{
  "n_layer": 13,
  "d_model": 768,
  "n_head": 12,
  "n_kv_head": 12,
  "head_dim": 64,
  "d_mlp": 2304,
  "vocab_size": 16384,
  "activation": "squared_relu",
  "norm": "rmsnorm",
  "norm_place": "pre",
  "norm_eps": 1e-06,
  "positions": "rope",
  "rope_base": 10000.0,
  "rope_fraction": 0.5,
  "qk_norm": true,
  "attn_scale": 0.205,
  "bias": "none",
  "tie_embeddings": false,
  "parallel_block": false,
  "extras": ["local attention windows", "gated attention", "value embeddings", "hashed n-gram embeddings", "an embedding shortcut", "learned residual scales", "capped logits"],
  "init": "normal",
  "init_std_qkv": 0.0266,
  "init_std_o": 0.0,
  "init_std_up": 0.0266,
  "init_std_down": 0.0,
  "optimizer": "muon",
  "lr": 0.0161,
  "lr_mult_up": 1.22,
  "beta1": 0.95,
  "lr_head": 0.00445,
  "warmup_steps": 0,
  "schedule": "wsd",
  "decay_fraction": 0.781,
  "decay_shape": "pow",
  "final_lr_fraction": 0.1,
  "batch_tokens": 131072,
  "seq_len": 4096,
  "doc_mask": true,
  "train_tokens": 777000000,
  "steps": 5929,
  "dataset": "wikipedia_en"
}
Each number is 128 + 24 x the weight over its row's rms, rounded and kept within 0 to 255. Layers, rows and columns count from 0. Numbers have three digits each. The size before them is the row's rms in percent of the matrix's.

# q: layer 2 attention query, 768x768, rms 0.042, rows 406-470, columns 96-143
# k: layer 2 attention key, 768x768, rms 0.0416, rows 406-469, columns 96-143
# v: layer 2 attention value, 768x768, rms 0.046, rows 384-447, columns 96-143
# o: layer 2 attention output (transposed), 768x768, rms 0.116, rows 384-447, columns 96-143
q406 102:102113131122163169160144123090075150135117117104108123110161136122113134140113128126063152116103146153125143096124136116135107087095118103116130
k406 095:133112143113159129129148082153112129122131133169067112081107123146101109099098117096070118137120119146157133118191151121136124158132141112159120
q407 101:120134144131138141112086104159127148168121106124115159175140120106130130134114137149160143111143133130127097174111110172157092106150124132129133
k407 104:137121156141109128139132108116158144130102155187128133139089083120150131137123103160123127119157114135141162137128124108126198171133160126094105
q408 099:129122127145141074103125122178118076138126131162077122167116117160157137066112116129151110128131137109075150152151119141103163108124129130149114
k408 102:123114129137112139093071105093138140133128121102139130122094126171107154132123127132072138152175146119114127127139120129155097161160131124102123
q409 100:173131120155112125114121149148110046083144136127136132107109159132148131132185142125141151109095160148103127113148156109151136138119144103168155
k409 097:128152093166136127094091136117138122117127108101081148124108097154104105129126152111088139131138149151152113100131113176079124071167133157106112
q410 093:143153098105169109118100113097111185107115140156125138176130153072113088123142098123158115157134115132125133162147143158126144114134125117133185
k410 091:092137144155095146109107129102115114125133095126124159144158143153118133085146185118068106134145091122157115139107097105109106144132134139093136
q411 105:128125104143131108201122145111112145117144117136168100139133124125120128153130091151126122155109115096163098177153110128145130133120090163184119
k411 101:141149143115105101187124104154122137127090164139159106078109089127145155161113159110138141146130134177094127112117132176114107115168114143121156
q412 090:101113100112147109141146102170130144158120124176148146129133187142120150111147146162124172132112097086121109124130124116093117128131125123150125
k412 092:097122116103125149093149140111125113070145140109074080134147123113146181100149124117111081144100141135143188084134124118172099154153100107126110
q413 099:138143088113121139099139129116131130151149080109116083132125102100168103126144133124120149113147151158120134101100128135103130144126150130095112
k413 095:111159103132147104142145162169080093123146118134168179148132125131105122109127143166102155132124135104134122120109159119150157143127157124129091
q414 103:120131127094142170155148117083119148100149117125124092145108099158130146081131117103165149151195141116184156147152083082145097151142101149139149
k414 099:110131147137125124181131144130111179123140212158121127123095095139063116157113132111105116121101122084113129152112153156130106146112129121112137
q415 098:154140122143133125098138129087122123158122072141139102132083111127093147148119103132156135155126150126161118133090113119101167141120113109160148
k415 092:102142155113114171154149157109180132124116098173124144122135141155127117171106141092103130132176151097118125133102122121075157129150111136107140
q416 100:092129137150168121121096166126145129150051102110112130153127104141127108107137148109112138149128117153132137101127146117142106116168153131161167
k416 097:096135173164109149117115125092124148123114112113099138140145076101104094131142124108144123136141137116137120150118118158090101102106087197112114
q417 098:109129133116078141173122152106140138136130130151194122132154151098136104112155120170086099098100118115140122139107129081151192089102104101095138
k417 097:157106120157156139110128124125123129102124118101140136128134121113111119121125094078109127140143132122096107097149114132151109141079141140141106
q418 101:147157122162110139100144183122111121129100114147123070135111098127107083203166100160098129122110116128098115135088099108105134127128140123136113
k418 097:127132165141134125155148118091144146097193143086111094149105099119140145155118102107142099107156133104127137174146102176112130137148126202094150
q419 101:101098102109135121165069131152143133152114107099073144135100129164154160123105150129135096161147159112128103143110138141100103125117170136101102
k419 095:116121141132096097114131138131090151109144155107142105114155146144143081116150150150105120147132135145145141159157117153122144116139132136107121
q420 096:112148114119125135158167143155163149128076096073149125069141113101145118128130080075165144120146147121134153131059155154148142157114151122134156
k420 093:107115105156097150142108143099132123145110102162111121142103154100163101165121147100121124081154141137141130158106102094067106167114123167123160
q421 092:134093111159174094129137109152154114158113131119126134153136098148123122187073184147131145162107142131094113158096130142153146135121127132144100
k421 083:066117108111086118139064131119099137122139143153132105150118146151132148098119114168111130133119134110162173101152088108116101143158132139094146
q422 095:112137102107130123153153142170145116155123114124165126110110107132120176082137121154128181081090102142105113118112101143171136124144080149130117
k422 088:140124114121139102164153161143103139131080103112090119123127111065185103106109144111130173102110136139149099109127167100141162125148106123087158
q423 110:140134077133127146111103055110128126129128152139147102119171164142081091103072152144121101127106107104125159116176145115116131171071136159145121
k423 103:065128123139145091093133109149075152147131128101090067140119157142119117131162115137152125154120117123120133082133140125102078121130149141126118
q424 094:139177075122120142128128113129167085100141103133128105062137112104080141125104146130123146086149151108140116111155102107107100135153117134089084
k424 097:148111114147116156150175120123105112139122131170118120177105148154166144092123120124120153123156129135123059121085120169162116158131161134157169
q425 104:151113126151168198153127145151125085136134154214080119152160111171125130110145093143151083141122124111104113130142130116141129127138131123137160
k425 098:100113181154122109142072101147155112147111125140170108128119130115182149118146084127113119134106159122184163154104147158145105137129076119124094
q426 103:158132109122127117082126115141142161120123137102134130156179143113161128121144126093138097108159130095156117132105175125135119145132174150154129
k426 101:095133144173124145129119090141118129109135169112117098140143132124127132080133137092142089166082119102143171118126141115156172108118142150132122
q427 103:167131095135154130115147127134126157099139142141197136108127104084152125153160131127142102130117180145130126115119090117117147097140168101119132
k427 098:167119111115090141128122135107112133122119128065141140106137102129128100133153122149190119151131130114126192154128132099139155147120123114185095
q428 102:147138111126134127129133097161115132133111113200130179122124139108125140137144127096220077135132174163096185132099132114137130133140117137125082
k428 097:123131133138129147113182131092109138110170120120137126135122120139133110147114107080116142106107114149182117136146122103103134135112108172123073
q429 097:127121129147126127151145143141090162111132112118120109102118108137128153121162095115102125118088140188135164137085149114158101126065114132130114
k429 095:147125103112126122191140117132161147162133149166129144121160089099186128126088144098165112116126117142098148143139155135121139139142129120151160
q430 101:136131124080105152121158150134200137158117155113125146139108146106144109108157116123100114119172149114144162139158182077143168130122141138154158
k430 092:153113166117100129109082126118111149119142100126140146133095129132115113114150138161108135143134172107099091068098136111137080129136110135109125
q431 097:128114102122141156119177160135145133112153151135108124108113153116104129130149163113135102189116154148138115149092178098134141131155167126131139
k431 094:146156102137107131108104097111156154137115124094146148135110090162116138128151113132138115138144088128128159143157121161152113130141106109165097
q432 097:109137117151104137138074145143117167101180097122094134130090118157137124120132120127145119129084126159170124121105141108119134116129146116119120
k432 094:159123124123093130123132102131148133146134150146107169111126118153134139116152096114132154104113122103143081161161148150099135136076112109149131
q433 102:108132109084125142169102102113119176125097160149126104107202104137099125123147146121142126136067087118153133136119194137170142159185116095150129
k433 100:145130145119133116130135128136080156107172144114142111141133191143162108092101117123102151104157111109132113134137154143146112130119098116103130
q434 103:151148105133114152131141117108105153104146105146142108172099169100125112151142106124118139144137117144126116106074131106143135108092110127165141
k434 098:099137114124111115131112119108179133103115108159096124148155115102143127137144165135134153136097104101146148109100135168109100163148143123140111
q435 099:118060172107118099107135131169135117131146124136155155186113130093131153124118124144099124129129139123150111153102104148144068114097113112139145
k435 093:112113117111152173135163119120148094152106179130107140096168123112115139133110124130127153119122147140145137111093117082170158125128138115144127
q436 100:128112163119139148147158140154161121138150132101101108156103176109145162122128103168141123099166133092135168127114131117155148142144114130151126
k436 098:151156136138123131154103154094103084128146079125141144118142099146171150164085102099085151111137106112132113148141110133152166137127101119124109
q437 098:123108144146125147130109133132109117168141111133117149121107128106171145108106144079130140149116131155119134113114099081160122132126144159058146
k437 093:130112112145171100111133151095135111138135119107127114141145123142123131149153173138129132134160129118110083098150072113109120086135122114137150
q438 099:125114115129131097098143156152151125110127141102101107131106190105134148122123078096134113118136151125154135152113096132128096136109096136112102
k438 093:138111155119150149138139077132115154132151123148159142139169163145128151153104111117112152091098103116149143160099178096128128115144169115163131
q439 094:113125146096136164134152083104144130171088130144150121131100136104140089143132136130162123133150152126103173128152166122118164125105136119127123
k439 089:156118135125122147168140126113129141139133106133125092152123152128083123132094116174157111142123156134120134092101118145109109166115125128106153
q440 104:193095111157128116140162154155104151132124125176129111173118075125136133143076115128125101124141104127126117138160142101154162151081157160106122
k440 098:092076187101111081093117097105135141111130138101110146126133102103152125124105146155112153144062121153127181161126092154115116089172088089124149
q441 100:098133097120114095136161103161113132135130132068144124140188141082110094112152118112146109134094105092169125127165096148093145092152141118120071
k441 102:115095130119133133085141172137120125087130121165125188105145161120129103103100130142130162091134161128125116143115126127155096140137115156182138
q442 099:151142137127167136161118133154123127102142121146131130112121089089138092141090140155153143159148139119114086123114100108125140119133146160139155
k442 100:097138128151125144149130108117113114143111125121146084139094136136141140146132138192110114119153108139109142119086168095163147121114138158113109
q443 099:097153155121120154140163161111150101082114109099116106144141106131115119136128118120156131095112096092107128112107151140152161114136141091140127
k443 102:157113101136142129141133119134177108138125126147124137138130101070169109125126057128121199130120146145074156154125118126132141137138099116114164
q444 105:142082110146136149051125133148104115132121108118126111151150119132133109111120115125139115089111105140119179162124141171157125137125133133121114
k444 102:135165196150174148150132125117113122133148158116158106181088144126136115169104158105160119118079128160144159113147142141139159068117129123139139
q445 101:133068124158086093118108158101099083117146155130141132122145121125120116124138120111118126110146181127106106151144120132111097142102117081139145
k445 097:143196134131096138143122100136134087181145151095162105123120148116116135121134138100142115133114155071124107126125114118135131109142127116133116
q446 100:153142102137086141094151158128138123114104114122086109094141122141145103150137116088086169149108107128164113143145137113144147129103134124128118
k446 098:157138143151178127115125129148135139097137099118108124088111145138137151151131122152160107153123130192145153146114125192120117094154092089173124
q447 101:110140152120074108092115124150091129136166133114162141089128075106143167131156124124111133137099175072158106162128102118128088104130119118150113
k447 095:163132117141125101123126164115135132153091106092142104115139098132124111119093094123151110145143148161170153115087069111122150120094117132146154
v384 097:152132151143097127132103132155147088092104126085107139187145152144109153141156116124128107137119138127128150148047124166121123127174103124107127
o384 099:125119112177121089141088136153142120102079099103110138181115135173152105120126186145123109110143148156143158119136132152149104156085153103161090
v385 110:087171177107114128111096154121149138123135114139123118167167122144120074146135166123139095139102146148125159152118148131141081146146092117141137
o385 104:134176156139130161126131100141123092144127085096163139180121150154125114105062134119112168113161123115145143116130144128078116127157130135090124
v386 095:142147131133134097107129108144138124077148109094112122101159105135109161119172153101135119099137166152150168089094152113109083139103103106124164
o386 101:150105123150132106128094105113082119103156167132143145141140122176127138141084201130145143165136102129096121126114114148132164140148094091103146
v387 093:146141148133139103119123128130130165150136085110106134087122150187095130096118110092131133114154104122146088116110117191126162138108121131145131
o387 103:151146119113174116121118145106107128114152172127156124140143156125134124153135111151119136103107141127130133146148110101146135107134138100136103
v388 103:128129133133077130104103115105109129136099125139106092106128120132153152121128113120104141118121119110144147127089096131099120154136107119154114
o388 098:107168055102106101161105119146158113150098104122109104175096139089141159129140148114132139118135125091106111174160113069154132106154122088138148
v389 094:107149127133158148096131121135147107112131132109126126098145113118163146144084146142118109133127132132108095108126101146108047127104109143100125
o389 102:138101133092097174148118146093120129097132156125083130143098144137139144151146132126122122120131102095164085074108128140082124145231122156127110
v390 099:125087120124127156134139145129165121160147126092087133066146147135147159100062166145109116101121113156100129116113107097130175160156121116147146
o390 103:113142129089139151152175102088130104158104125123149150082138128115113126117117142138138119123140116121137071139154142128092132103129150094095132
v391 096:124122151159151106151111108129148114109122133128115094132142146153146141172087088149096127085126152112135143118165138116116159200115140091119106
o391 098:135123143105129115115121126129157111093119134105093127163160122163169123135125082126110166119104127040119114113081158118092124127102119153135103
v392 087:099105088134117132126146137160114150145068108157219130162125151147120132133117140153134142131125144159147142105158137122160128139099122142140135
o392 088:053147132144139115145133123144165143118113164093181098091122127158172098116118126148112129144124130126085163128154167124129141117137151115136078
v393 092:148159099133119119088129120120138051163141147122183108146122066127156133138121081124128153113151110126111101081135116122147118170115137146158136
o393 102:137134177101173154132189155117141095155147168160095061113141095148108111170080096155130140123134120081139113161092120145126154114163156109145134
v394 092:169154128142182145142127150139138088159185148120111113158159146130141129135090133144157133139116107159107119124145100119131084098108143140163131
o394 102:151127123109149107154115111121147112125150110143130177138109151159074096160127171165149133113128145119190105140118149125099115119124141125127129
v395 100:098136154102131143140181157126140138162119125159118106119073117138100119133138183145138123134140145177130101095129149098117140135152168158162130
o395 100:125127141143138143128173151143120140129145142148091155154152120121158100120111124111082154122074129160128179100120105154133147149103119148123121
v396 090:096154163132112101135126123129111111155178143073124120150116141118146112154069135126118115159091100168139108071141168162128138136160179139117135
o396 099:167141136132150153122164100105129177095158148100093122163124142113131150106105100145103138151111134127143146125164101106126109111160132168144083
v397 095:113164168119100134128088126120144114105169118120103119146133096083153087118139087123146127114105110126116118145117127133129160125164117094126109
o397 100:100144098146088144104136139117120110099130117159139121164142132135101159140147177125123146137152098130154128123123121121147132132147105107105141
v398 091:150155149101163147106098183122166137127117135139133126115133086157123122131153125162109111146152180140139130145101146146159118131083149107137111
o398 101:109110126110160121163123101130157140157100123136169101130108123168123141115109134133146154093175138117127119142128164125112092157096079138114148
v399 093:143133107126116089165136079115138109112104101148108136105145168137143132124129129093111100107112151087063137131132085102151104174139117097147132
o399 097:099143126115121121132149164125139137090077092138114162116141123161163125096118182128105119127142118153179129125145152118120115171161134138181121
v400 101:171124086117166097156094131137083130130115107172142167101133157135127147096168093133104105099114086161111122129100145150133121113128120074129173
o400 097:132101119140141115108098135140127093151085113164155142112108109125157141115139148106103108159129127113122069117113104118120079127151142114092131
v401 107:140148144162122149162108143120149123148096105134168125156138196151157140166149154158133121104135162113142120129143125102121114128125113147169139
o401 105:095154123156135150163134102099161128152142103146150133089141149149171109114095127137081095159112138132153111113157087149142129108143103123144120
v402 101:103134157128153132156079121128124137094152122062136139098094150144087140140121118150130142140129171104152160133072115120133130146134140138142149
o402 101:126102125122092181162091127128118138108123122155098180115119112168186139128167101114133130103160109166143112087119097162153113162161157137122109
v403 086:098105142145169133134121144132101113162142108113154114136137123179123152102101097084142138149158109146110115142120167138117122091096108142128077
o403 098:080130109117146150114136137122137153114126123069131156122150140112134145125119130127114173186151142099112148132127100113119106068111111126143088
v404 096:080142120174118124157128127132137188128127164118103118145119108116092135144110119128127116136132110089105154126142122096120117163082117163065119
o404 093:167119082140126143106140138119105118135152099145117114165098123167096087124133101138151102119092141078133144147103100098141140139173120133118165
v405 087:160147076159150091120091124075143146155137130114149146112089110133117130173107113110127116079124107144095158139177114118114142142099138151079097
o405 096:165163158133130109113118126137082123139132158148133107116108144158153143116128087135140106147126094133159158125170099160116124155137148103104153
v406 089:093063110104156123115130112109166150133141095135109094119133103150103127122155144132147157171122158139125135144136106098162116119118134135132167
o406 100:152102084094168153125149126133157152130140123151125105114126149145123151124153153150146101114138122120142119090091111104117062133140092108182153
v407 107:132098128119123136126092128104109103120111096156159132166095149103116133196101145131134143140132132090127151114136134127113121156087181129142139
o407 108:164107169098102149088094122137116108129127119131159144110123119108155128127119124144111166164125094145106102113107108129114186142153110167123101
v408 109:136108147109151151110117147078117155118094104136126115126115108122103092086107137110146135099129129086078113129115149132119124141153168068138118
o408 100:146134112144087161145126130118133135151152188164139115093123102125154102105123155138107148148154101151144070099110148116154131107127149124133107
v409 102:165174104157130126142142103100124117127144146125122190145090140111113136161131140095092120120136103136144101121129162177142121149144170146126125
o409 100:107118118163122104128116109119079121150137102088107133151142101133110121124143150156148127127116145128184141172195119133102120086168083111159143
v410 112:121142076158114164138158185086169147108127105139121102112116141099159131119152112134127166153120104164149127125111119083109122142148138147143125
o410 106:095161094089108103126131101154100121128090136133099132153119151148133098130124118107138183139169127089175119124091163097072173130076070143121134
v411 107:131172107099144195151126141092138122100143180135127135123142102119115093134078128114143130136126139159179137108106123103133113119166145166103077
o411 100:165115133089127153102113114100140155137141124132163118106166145127124090155131105122132119127142145139176159153101179113116138124109146099062117
v412 103:210134092111116106138142144144089113139116125123112115098126169146152115122135139121115126110161150115130124118150159093108154146126196179087134
o412 100:103131123096084097118155107130077130144156126130144144102133118160115147141173125118154128118138109132109170141141147124154172182119112152135125
v413 093:134151112141136164121110109136126091128117139125117141152119180135132086141138102166165102109158111133158104099126147141126084134128076072101112
o413 100:127108096157115114128104105147095123114169145116156093143139134173109191145162156099080122150131105155137138116118112088136114136166120079110146
v414 103:111134140167113134106127101095145118132100125113145147171152121111068109114084104152122156135116152097116152152127110160128126132150121145096101
o414 101:153123106129151126131091119111125113153148111123137165143135131136128119157145139108103114186103155191158127110127115128151152110159145137115056
v415 099:106126130098134126157102107159155158121116110120104108168098150104122142125126116112121122136148118087118113090127103116132113156131103210177149
o415 101:147146151130131100132134141116135082148124105116144160109139149101091142108114140159098105130123132124118174133107175147135095165108137116121117
v416 095:161066120097141138167140165172131122115120116126128114118115124096126120146134079130143102137142125153170138140128131123121105136170128112145127
o416 096:130076141125131179116169134093112137142164090131175108178152106113154117142111112166106143110128129125134135162133147141118133141098136111060166
v417 104:150115119113138120153136144142137143102143111120126104107153120138158141168174121140118135160183120108171057130059121117130139113124149126141159
o417 100:139120134100123105150110117048180129096098112134087090140151140140146098142141185120108148138130165152133131140095116116152145113139141142112127
v418 103:125118124189151089145131120142177161122130128169144160123079056147114124092158135088107135088165125079126140157106148104139165151120072106093134
o418 102:127154125120157128139127137137134148119129143115133129176092131120096126113113141080131139129120150104124109147095093104156150158131118172204105
v419 094:109148124094147165139103157135080147161114157118144128090125122198162143157123107120117102119200134084125128083114136098133097118115174165156151
o419 097:078096162071124071130116154127134105124126130145154104141142085122140146155083170130133122094113143111117149100134126118104123143113153149158138
v420 103:115174077101166151122106166088099121130161115171116101107099150169114158140205160116131136128134127163123144181134145106087130098110152158123108
o420 101:103091141131132132160099176143084126111128087157150165132158119123135118149113180177126106111106105156150140095161148139075082127097166139141138
v421 103:156136089118150131148163115174127143097112148151117126151108157136143144102166143118092115114111133135140115129089189171152155108119152121105117
o421 102:132162126185155127132174104126107133137135131091135129130132107126137134099090145106141144122124138127101120120105139123110154124110096136122115
v422 095:119113109130096116161145104145168125100158120099089098161138076140092101113170168133142156151132137116096128113096126138164157105143151157171138
o422 105:152128124106107085119133114137176091108098087099157151145098114118131123148103153147131119112145113113101164084089137117085107147134099113151120
v423 102:101094128150104116093124127159125112131157131093121093111142130164139173137143150126147130107123101121129129127125129144161126181127128076103120
o423 099:105132082117149119153140142120095134124112113118134158118143123117107121150095139115108139078126118140141126110133128111118120100122129106108135
v424 095:120122084142133143136139148174109089157123115154138126141147149109167125139159136133132159124110132139128146148103163133114123154114113081176147
o424 097:125136114110091118120126111182091148144151141151114110115137095132139161132091131091113153111121115137147109094166124137117099196122134082146187
v425 090:119084089096113132125131142138166116129128127146112098132158110068158127133149114129107146129126185152093107164126109105110129129132090072135195
o425 100:122086121116131117111102129106155181100155124140143141085095084117130101105118127133098097140166109116107136107073127106158108123097112158088130
v426 094:114108152099139162091185082127144104109116094146119130106122105091099132163117141107100177127139059154108134166106106100115088173122116102129165
o426 095:131097159092125104093122159092148142096128093095144111132141129119094119136148096114134132118137083186150115141131099128149156129126122163091113
v427 090:125131081128127120169113144129107124122115133123111122118109117131118110136119126124139119136156171064146095122083123157135140123101124093134115
o427 097:112114161100110101126133068148102099129146162159119119151121160139131150088134142079112105118154141107133121138138125142105113133126076151161145
v428 089:126104143117121122105130159160103145136103113130134120097122112128123077100106127091108086095100112114158161115142125146098141179129146146127119
o428 101:133126082072096132141143135145122134100093125113182140151137124130123125159125141083119122140127130163099149127124102117104100132154164107125108
v429 099:145135130132129150097158132124141169100091127111124129139170087111161137091133110170138091105122139154130166145122117156143080155102098116099121
o429 101:130122134175140131098083108162142162122144145143102140150111168150105135125107110152133102171093122100095132089149120115149080146120117152093113
v430 098:118122135151156141126122178096140137166163136126146134133125084106129147124115134140147123080150119124148087092142089136107139140143161127138083
o430 100:134086168121110104094095133126118149140124118115121166153147094066152115124064133150147120100113141104126080103151139129142149134089101114124096
v431 110:170154080170131133076141155109092084106120130116112144119167165156128151148170116063119119109115181131129092094159167122178147128114148162130136
o431 099:138150135126100155106086096084089142092102111091152136130115140124134144167095133112118157151149115153112129083103121137107096114124156137156126
v432 098:096153087177139148084153116102135132172092159162157129114113144119121138134129153105204125114125203133130139106167149132140121146115153159127128
o432 098:164146063116105120144121177120138146115125163115105119108147147112146155139146130083144150112112123143106156153102137150117084072145099142170151
v433 102:145133100164134137125124114113107093152165117048113138153140188140132118157135131198123143165120141127120180127121096159139137160167105143105099
o433 101:130125129161081102071107104105099167135123128164102172142135122154163128118132151135174113107128142109135134158121102116144093145120126137142108
v434 107:108077104104163124118157136127153094120104090167154120135094132131142115140146155165140135155150151119144131137096149158141121135117111113174160
o434 103:130126138114126104150118107149136106100141147074111096126119110132133131118112178158086100125131140140147152096129117126121158108116119135131098
v435 095:122117119095179076072115177132096127116122094097134143091172102148101119100099137165153136093100106101109121095164129144155139151128147117133129
o435 103:123101148148172167116122175118121152143121135130139143100161129090117083111158139100133117132107149100143128152132124168159128155150139127152084
v436 087:132136155164178072157134121132110184110117094131132087119125130148164133133091136151162102095152145165151113130102110104105186117147113103120125
o436 096:107116121124122129078062096143138129146154113133129109116152163089100157117114138094150149127133134153158118135130085099123143164130096162163121
v437 095:098119100112122125074142149124175177123131105146124107098110114149101122092133142119140120105140117127091103118114158099141125114124156087121126
o437 102:098116102106161118135125112150087124146129160154129119143119112144131109051151133056106147097145133114156138120146163112122141186138150133116161
v438 089:133120160092117156107102157125151135125173112142175119094112091168091137124099132126109167114142136091101082113148130125117163147161130138120121
o438 112:103129131132132152146140129144136115118126185164116128125125139132149129072178152185142121122102111050148132153083131126103136123163124136141145
v439 109:138127114140111105165122159124104116138081137099124135162150101141097128140124104090145167138152113145162137120125154107088111136108175141109165
o439 105:150117113091174169131117111163150110154121134133114149160145116146116109126162159114082139114148104149133130141145097163120144144119135115172143
v440 095:088137081110131116113140138099149085122137109148148098127132177114156134113151090128145121142168132096123077150081138123129124105177127129154136
o440 095:144153136109140135137122171152121134115122130144126138115115093119142111132116149166136159087167111144125111084074134100119111141127109117137139
v441 101:119121134113130131128122156108116094123138162142168134128097162128088115095140138164102144081056102099167173151098160133187144110117118103080106
o441 099:124120154112100094085127140048116142112108140133118137080140138165103120127079151125101092101190116112143138130139114117142078144141111151131075
v442 100:100123140105153144134128121142106116108113103158129110148119109094108116129084097157192154140093135121181121111141125134138097123111120140155095
o442 096:161144147095070136142143131131109135150131117124148129134124140100140160145130110121149117180148119175137089123131113136151137061111120159111164
v443 098:155099138124091140137151154135153108175089141127114102108134119148104161115110147147113121149123163130132150128153157100121109103131123124149077
o443 099:144146142178129126128096166089097123154104118154114112150188197154080093159156161170159124167147125158151102166148156140103167158128154126138161
v444 092:161114109131103136077142113108168147131124136097093134102133140123162109126139115104125143128107116125103160136125127107115128140131152144149091
o444 100:103102100124158141114087142118117116125098145117114119113129165140128119126151102107160131168182132114145132113141188092138137106098135110150109
v445 092:150121148143096115134145105132145108151188136080115123135131146131155113124142157150112162122114126137161141137105113169151104123172103105143146
o445 098:128158158141112122136144110082129142129140137126107136129105116118102161162097113126160177100141104159126126139137119132146110118127155091155158
v446 106:161142121115094109078158113115108113126093131141111121102144113084115128123153142149097124146119137159135153121136124144168119124103141105110096
o446 111:158105122103110134119113138124080131142122144107108127124125134111137180089138127171129089124136142141123112133148177156106131141087153084104132
v447 100:118144093183111084142107157144132120157150147121145145140114134118087112121106114149104121156098076109133114105126152139104118116123129143084078
o447 109:111152126119132092142144141134146147116102086119094103125105130125160104143135134126173128153104122083130148092105137105105159130156127157150150
q448 101:127143133150144111140143151093134127125093133109138107075144159155143142152113115148164146073116142175150125169123100100112118130114133124107114
k448 098:163128133141091153123102088136139116086125115130108079137141134167179095130151150126133148156119140140130109109105127118115098150157133114147135
q449 122:112104124166160150100155147114160140154122142159151179162114124104132141129095104134116119102126119121131129163140102147133134123097124147114147
k449 145:164157109153088141095151125105108093118111121110118115086107134173133147129109102142144136114100138137160115132141123115123132144119121107117103
q450 090:135095127103144146169097108163152088079150116145072119155150137102139111090113151133091153184142123105104126125135121169130129087136138143141118
k450 114:094133128093139114135136137116117158104114158177117163164150094100126124139124111125115123104151118144125144141162107129145136182146161132127133
q451 109:096137124127115177116131107124133122118118081132121155146118152140139136104099117135132161181147125121144105177118097140149127105156075145145125
k451 103:168113126159142161147131126094135092111156169093094111165110121159187176118148128135121142126138159118161074081132108160130131124104085105133150
q452 091:135160152102079112148128105071095111132133096119095112146158110151178113107137112145127140172105145138127138117135143147142126104147115113119170
k452 107:089127110134131093177117170171115172139102139117072095125198147109111113169152110136127104081128143141100088127092107141167173147124141134157130
q453 106:130095118123119118099138125101113092128104085097132152125092167157136126106126137183118129150126123146161141127114127126138153089114090136125125
k453 105:187158138113102138110169088110151092157136114104141120086141119132148128127101159152187146121100147109152134133147120130113116136164144130124126
q454 107:117117149124146119145118145153100181113127147158148132145162142137130120138151117108133147111134146162105122178113154116134127123126137148163098
k454 105:095125082103182116142147124121099151104084180149111118130141104131088148138134140088116143110167105135083149120086116156138170115145149146120097
q455 089:091114163125152114135132111160100179113169126091108163172196116176091159143159116120109104148152151121114106122130109131125120154101132151134157
k455 108:098129099124143141152114128154097147159148169121092155148108099123149099143187172113113106123147126149142124119119141160197117140127159108128156
q456 089:125128130153159104120106127135137139130138147122100117143090119153114123146156132109122107120150138100103135082093125110144131094128131113176127
k456 107:132107124105179124126104130162082109140139183137088134158156081101159112120164136136114122165172149148143145111149125196157139164106141124114093
q457 106:141175129158082139075152152121155122142123101068119144092084158127126135125107116161110136141108113145171128119131126134157106096111109141132177
k457 108:135145133182100134155150120121189142142147116142138109123120154147138126115126134110141089159100088081135083146145119103145109116155115100073137
q458 108:153089107109138131106152121102173073134123116145174150104105139116153153116128150134133129125143123090119109101141123142146104139125121113121146
k458 102:175162139151120145079124105122114064110096113118111152096106137147142148104131121146147128151132121147167127092106126124137147113126142101126124
q459 097:082142116128112157089146148118101112171129108147152110130170141127154117150122119092156112125150114130148124092139111141107090089153124117101099
k459 101:167110144101165158125131063105116082121153113102184150127100137153199108096136152159141160156119102083163150146151128132140100154116124137130131
q460 082:139125155121109113121138101073114148147135099119147150139091133098124170139110145146149148133127117151133156117126093122152126100100098174126092
k460 089:179140131133112156100147100122124127142135125159161156129102177142125142123137161126121139124158141101118157098117146107101142127107134098121170
q461 100:121118145158140130092137168113122127143152104128185161077130128121122116105099113139126146143146155128183128075134119120114142127098102107113167
k461 124:142118156156086143107100128110147095129082109110173104136082135148155141127107106138122130136090126120124134134167155113112074140125087137101119
q462 098:128156136156084129079124145119149107150081122120099096124131159125160120100120139152128153143128131105174162114117129140121107093121120136092135
k462 112:177102129156073148127114115083155107118145092111182128119115173128148137139103090139154142128099142165155145138116109123099114125129103123150139
q463 094:102123124128131131175123142076136068118130126125083135108161148145115170123123122124130156095193144118170116126097108141142085148180109121083205
k463 095:139140174103151119143082155159150144123095116138084129105102090100147098116140139120117100155130164124120093105129131129159128126107140131126132
q464 095:113168130122101146159120125142075134132067155140145144085121152162118186174144135138131100107133120127116146160129174151101118109128147142079118
k464 090:143125125107142128090137131145100123112125113135154157158128159127145100167126098120093155119134153151080129095077151119131118158124104119117135
q465 097:161145121114116150092110143132101098135122116135163143083155160095117140152155153129108115153115118116130130115123121137097137114122113087141146
k465 094:119126150131102136111123123100165047093136120142148161135124155133170123096077093168107140106086134133121180144126164144145115162120116112092117
q466 089:184091136158135118120140146136119099155116106101150103099114120150145142101103130155123128132127140123138105166158131117149081117143157141119136
k466 094:133117115144123117157147099116151106137133127106106125137138135138160161112141128121128113129158158110178121115147164161137128131155114128111146
q467 088:142139152110089137110129114137146097153142139103124131087129131121103148159120071116102110117142141142109121177103126119137119129117103120091115
k467 092:082110124119114138099140125119120127116090115138107090147126118125136150161116140096142135105113110099121120130169124112147103121126165155154156
q468 093:154148106153121141153071114155129154154132132116114160121117065098139118164141172126070115121099116107139161133116143143104135148132097150115125
k468 093:101094122154079096159141149088087141109108137127124121142148147170175122150142116105101116107115161128086098118169130131131126148154147110133123
q469 090:132142118133112118139125136128096132097109133099139105151097139152136067083115137118132073097116101132115176136120104145073125130071105128083141
k469 091:128171144123111154118131148113127081118131151207165199128109160111169130174154130130107155116098141151118143104126126117144153154188143097147128
q470 099:193128134139136142098151141147140140151134153153135136116100139140121150095085135174138120125113062144109159135106129123126075109103135060114111